config = dict(
    n_layer=8,
    d_model=64,
    n_head=2,
    n_kv_head=2,
    head_dim=32,
    d_mlp=128,
    vocab_size=2048,
    activation='swiglu',
    norm='rmsnorm',
    norm_place='pre',
    norm_eps=1e-05,
    positions='rope',
    rope_base=54200.0,
    rope_fraction=1.0,
    qk_norm=False,
    attn_scale=0.177,
    bias='none',
    tie_embeddings=False,
    parallel_block=False,
    init='uniform',
    init_std_qkv=0.081,
    init_std_o=0.101,
    init_std_up=0.116,
    init_std_down=0.116,
    optimizer='soap_variant',
    lr=0.00327,
    lr_mult_o=1.45,
    lr_head=0.0104,
    grad_clip=1.0,
    warmup_steps=200,
    schedule='wsd',
    decay_fraction=1.0,
    decay_shape='pow',
    final_lr_fraction=0.0,
    batch_tokens=[8192, 16384, 32768],
    seq_len=256,
    doc_mask=True,
    train_tokens=97690000,
    steps=5976,
    dataset='wikipedia_en',
)
Each number is 500 + 50 x the weight over its row's rms, rounded and kept within 0 to 999. Layers, rows and columns count from 0. Numbers have three digits each. The size before them is the row's rms in percent of the matrix's.

# layer 4 attention key, 64x64, rms 0.0817, rows 0-63, columns 0-63
113:459461419456525511506566465505557592544460446535491461547404415569549497530498463546529466530513513495551474521554515510524569503400537465516417412506546547472539518544602440607578514444510439
098:507486487496534561515483449551464465500442474491469506521503410568418550581426386504537512534513489471524487553528387590460480486501521500568439373610511552463567475509522407532451525490504449
088:496410514408520589419498559483502526559583549475489528554464411491432477580542517584531487513560466532493471513546526478441499603433592584541471426488449548436500570459481466540554484514471484
101:512530530546523512468488475437580432452509523610575460495548563477545520508548482455441552471522396516465531491501557526600389421586500467469529567461468499540547564426434474437508516545528423
098:506549571501383541536440538564401568428554557486522508492472446466456508433532445482556556505534525529573440533484507509434506590397488457507518411538467520507596598500545508487511443463454473
120:478476554521458519484440464457531482552573407499542431585438575500445459471520520395386447528482466546448519474455559457545494510612462530499444617437510571463458508515436513533507551481502544
126:499382456462492480513554460509427491456493429556475520544513460490473415495489516503479544472541547473569475494598492576451562612416499591511423417615545535474530541451548463491462504503496425
111:602496507515475441497500471462463486510546498543464530478461573582499511475537565483450493479500386509458594495464545410552516451498495573455501654467447389597464488553485506475449519503482578
112:539493444406377484511523490547441488457462487558461543540442551409603542533452541569494433524475495423548510576481457452510490510468403532449522534515470595490392472502585477512519551545499527
103:388461539545509506569444432508518478564499526549588514417482550450558536539433470524482469484433480466441518549515540414515444488521582462539408541453532448474560511422539537523488427607572518
106:440477413415584503565474535552547519500401477606487564499513456415494541410470478467524529480544527494507513477492406490443447455505428514544435565440536516415427507522569511467460601499518503
111:522554532496426536561442517529474393469449520458499485519493591506429608435501521523496533420480515398445587516505484449577461520556486508562505507486500500513498540639451624486478548457521506
089:545480534551457444498541520484499485506528481444514551509562498540519477502503432536526447453498417508466545371476431441493667504439425469478491401482563506544534574592451571462545535556487515
109:586423550542488521424482539450511478556556643461531484533568544487576498481510487408519539514558521506583459499536478476500501489477559444493523542515418532521486379558458455405606490507477469
100:492501494563575487565569466514472616452485525503459488572491453447531529472432489487448457498375522516521438486421547406484494527447584536469492482508495545533455459592531529434467368581506510
109:524507466478396416464494432502527451520546478463487520474520587441512529425373498461528566399490520551464448566414473608456496521540438563460496540452564468561491460512480450447455451458499557
054:520488511536442502483477423525517501575517463540571361451612521518641514428604491483483507507468547464498496604430532477580495450561454487516480545538566501543506569449472494562543503490497484
081:550486455490532526483509613386484516520523484409519515428456514529595425485374450492539481431539522480473492554591506545450526521446492616460586438538552517479498523530506557524590487511524487
095:457417504478501526498412569551540548495516486593525491489545561518439682493447454499426440506505483463485502608440546502566487454586466471512504558528490501548434530551492460542473571560528526
086:514467467519407561538575592511525662471582552529580489562496481413597504460502474422525499504449548429499478507487519580483514529523463503497451550500488435511494587536466508544559577490454532
126:527519578523474476515447496573490574562487562441517472456478518532517479400460512547541471482514601563461554476529538416472444411558485487533527599477456506549393481463558514519509413603450569
101:419496448555568460489497550527482561477560573448410411538439497523419490467583486448442463588487449526499535526583483466556539459413500571454543542471473469540490555493522523543588457506403553
081:450613498499491479570497504500412461455441460586518483512576514394509528546521512537507481458415534488478468534417389452537568519506474429455546594462486544420440456411508549498452507482561514
129:512550590561518452499497482461520529504453425550617450469540559543530560431429511496468486462576473506432567514450459459561470437549496528574528589545484552421459432508486471519473550560424594
114:555459525515519503572456513425444500463450499453430557573422470530475564493561505565442499441562535518542415503519519539475531514433456485410441479477580491497630515616546495535503405457457475
114:509518422436495593482497453467468501560536415608494484436480487574510547487430450473568501514444560607547548553471425437481562558383566513510463445507453531487479479485511559532473452421467478
102:462605544485474605556461496480466487497546548580418441458554518491511546430528495491523558521588589537505446574539529394469509467567420533441480498435540462590462453510514532528529539570557517
097:581495436585497535522456492559491473547553501497481541480477426492642489547458519524469511500417583472486579474459546518452587507619431486458520442493562516484482430414532500437433555511547458
109:486486537493501491478509463493541441458544493496486469472460514495513566534650488490448476521455545581461483500476434551447457480465552541472481542428496399511506593561515618411456569574376495
105:509506538433392428492452461380543526491489505460436533512522555508489427536478479503500433430490578464420517472554472548450546551512472489538465486483490561650560489435527486535479571586428454
098:461540531520543426535441531466460445495575522496559455615528415480495526507622494423465490424459456407525526437401551519481475514374436535571501472454552492490500508513518469477556473497429482
094:465518538521521623445551541485525516532506551559493547535462516420479510516465481405425521480527468469449441404522493538621510540498450498416570491599550523519491522501475595548492426532490612
087:477490516513478501417597469553481514504533520496568587472545520424466514447505480482481480489559517499500491406549458582459446434612562488547527507424465435610398477518448531555487506486481624
093:539508533530448428531440508531439499496551421460531466488540587523431448432468602435487493465479443522540491498485500437540487380574489525514610624456475478474415425495465518470462476530539563
098:451479446451461504541557546483439535454473575378477555551538429543477478566509457558465546568561530575419416440496490453477482528539519488511450408428481500542435554403447535497439573516510501
104:444479499558480550496450537503529487481489462419508488582473530477466513439572509490489502626542410487547540480503478518513393379576507443582573605483417486552524518583469493543473564472506535
090:487516458529485528563466407568492484570634504536427550472517538531499478534510515501565537450502595576593431540526530565547536527416508561521484476585597556525504528597559477492505488475451455
079:472522528522526455444555473479560509471591395487536474481562482550433504452484525569544487492552472559420565442569549445485431456514519468565559486444429581578515477568422437397549502485480551
133:453458555552469466447492521495527586525523477520550462459467544541470595466523431433456498525507391499478571520469481510535454392544572437559536618451414572505479456563427483546493534472460561
083:497590508572494502461507530492499527467445520463473548533557491509428478423454557463519517490419423442469505409621512444521410463533509598506473562642569511518566496462509471552546475474504568
085:497504599546555442496469521427504546520526469582527496539465463514575465495533528565454435500560465461413483410485612467535485514504508499619579586477486404524438528592446505469477459441493528
088:464473465500552561536465510459464496440547499449448469435502569460551510522479453440568474434509454527430539455540481471482531511426524465556512491562521380464479468568602551405483422517629425
094:378487570500465525491598496461480536596474410511396459448491509460530501545463585524454429415463535536529407483564503450412517503496506484504453474565534497473523505540605495464517499394506509
096:574469531552532471554485346509478486551474450613445530592495481452509472550555525530482554487526484533470528508504432485496424426563469503505545497453437394498599435565435452431538498481502503
085:465508537490496497521517529438529433530532485425511498428523492399521552528494464537520628566552475504429589526433610570436549523570604487466499559511521564480455519453555519408515571540496479
091:549483492510578639484486497556497514485557505521511488515535555569463622513405456445485484510520424462505559477561526494518478422508543512458502602411461434520423538579483518575467529507449586
100:536472472533540529514518543490458527535500545535400561444564457582569557464522441605554563570426555517513589528524521531506560574478471473503460441510552458489519553513553616515613543497511439
105:565421518506507547514476434533481444612480559457455557499519394497511448475482587414522483490508572546535508509510549499519459574401480530471440459545603501534509573523564418522542407515479434
082:436523457463489475421624461476520585496545524506538494557577508579493438529414407555461545548561488557508522515486538541496395446488530554440414456531444445513493575471500440497557570538506458
098:518466480425519537442631550514500488427477517438440584596580483433471457447494504522416583503471534536482475419581467456484480494512456539418494390441578447523532558479487543509503530483484539
111:527473452455531492456520567558517515449478517551385535457514471404519421581525497572505577473456511495603480505507534515546597533474470478461407492476544451465545458511581556477609461553551426
099:508519435501519472464534501422545590446508471430487426467482521461557577582462461586529548478471506468503513429545422554465526486483531553549601522588401559496423613469477495469567460515475538
106:493551530559489466482413427519527519523489552527481386411534484481557511513543576468504487448493445471471565445465486416539476453548474400511592598501409577486443495534460492562448448542508585
112:543528501508576498534532475515546415468493480557512424444521504539516554416529514503469409524538453512431577588493449505561448422525449492493596618493478537631451457532544475468454550493441552
133:488511524577523483482432499496564518477537444571544466473491555540524540464509471474484425554513444466442569479478525500551432417515516461550620632439494528531504471592384477514454485475413583
080:557504461533455540488487576547550496542524563478528564425453437454441462484537510567381593478557425440587530600509530499575506521436519415486490496532423503484557530551511531546508545413490556
087:509604479513440512432589476564523532507516503439561627477530583440449539533476513524472432567499411505452507520476465447483473409443567445524527506436479469543418456455445498551563558525551449
088:548582567535439508491582486530450450387477491421562510500527512582502501498492469504409483579519489437503571479456523497469421421610526456584559508479448483502519503514471460560417437464551576
083:508443488505458535437498476514489590506459499548504424483449475558492442468526495514477425479615490461508474565520638421450447436481540492480478428608512539444467562435549584508524470546597474
094:457547464494451495609387601555498521459559423506438499580499450515510529560514466516481425475469400475503572566458452441556444468497419499518445477509522516443443527464559425526539469444568470
088:562513503514499471539559472450428545419504565464529537535529562428464534445601539443488487532597517495444479489553500420453578497495426486387521516523471473555556583491590512591476434484456556
088:447441537578506547500549551515340569452473412517488578448443469447443504491477527459520395532480457561490505476415455596568422453486496526476587492488511546499507494490440555525500467501531560
109:526448469425518524536506549527472455460465557530400522500523429496443441603552511529527482520506555434497421492513556508504596556486567583535409464460535491475575488477613513507569432517527393
086:472564475479425413534498495568492470591466528521509394528491532568532549541490566475523558421570529609486498467554581530563512492566539490464486492577576512525464500591541497559540513435572422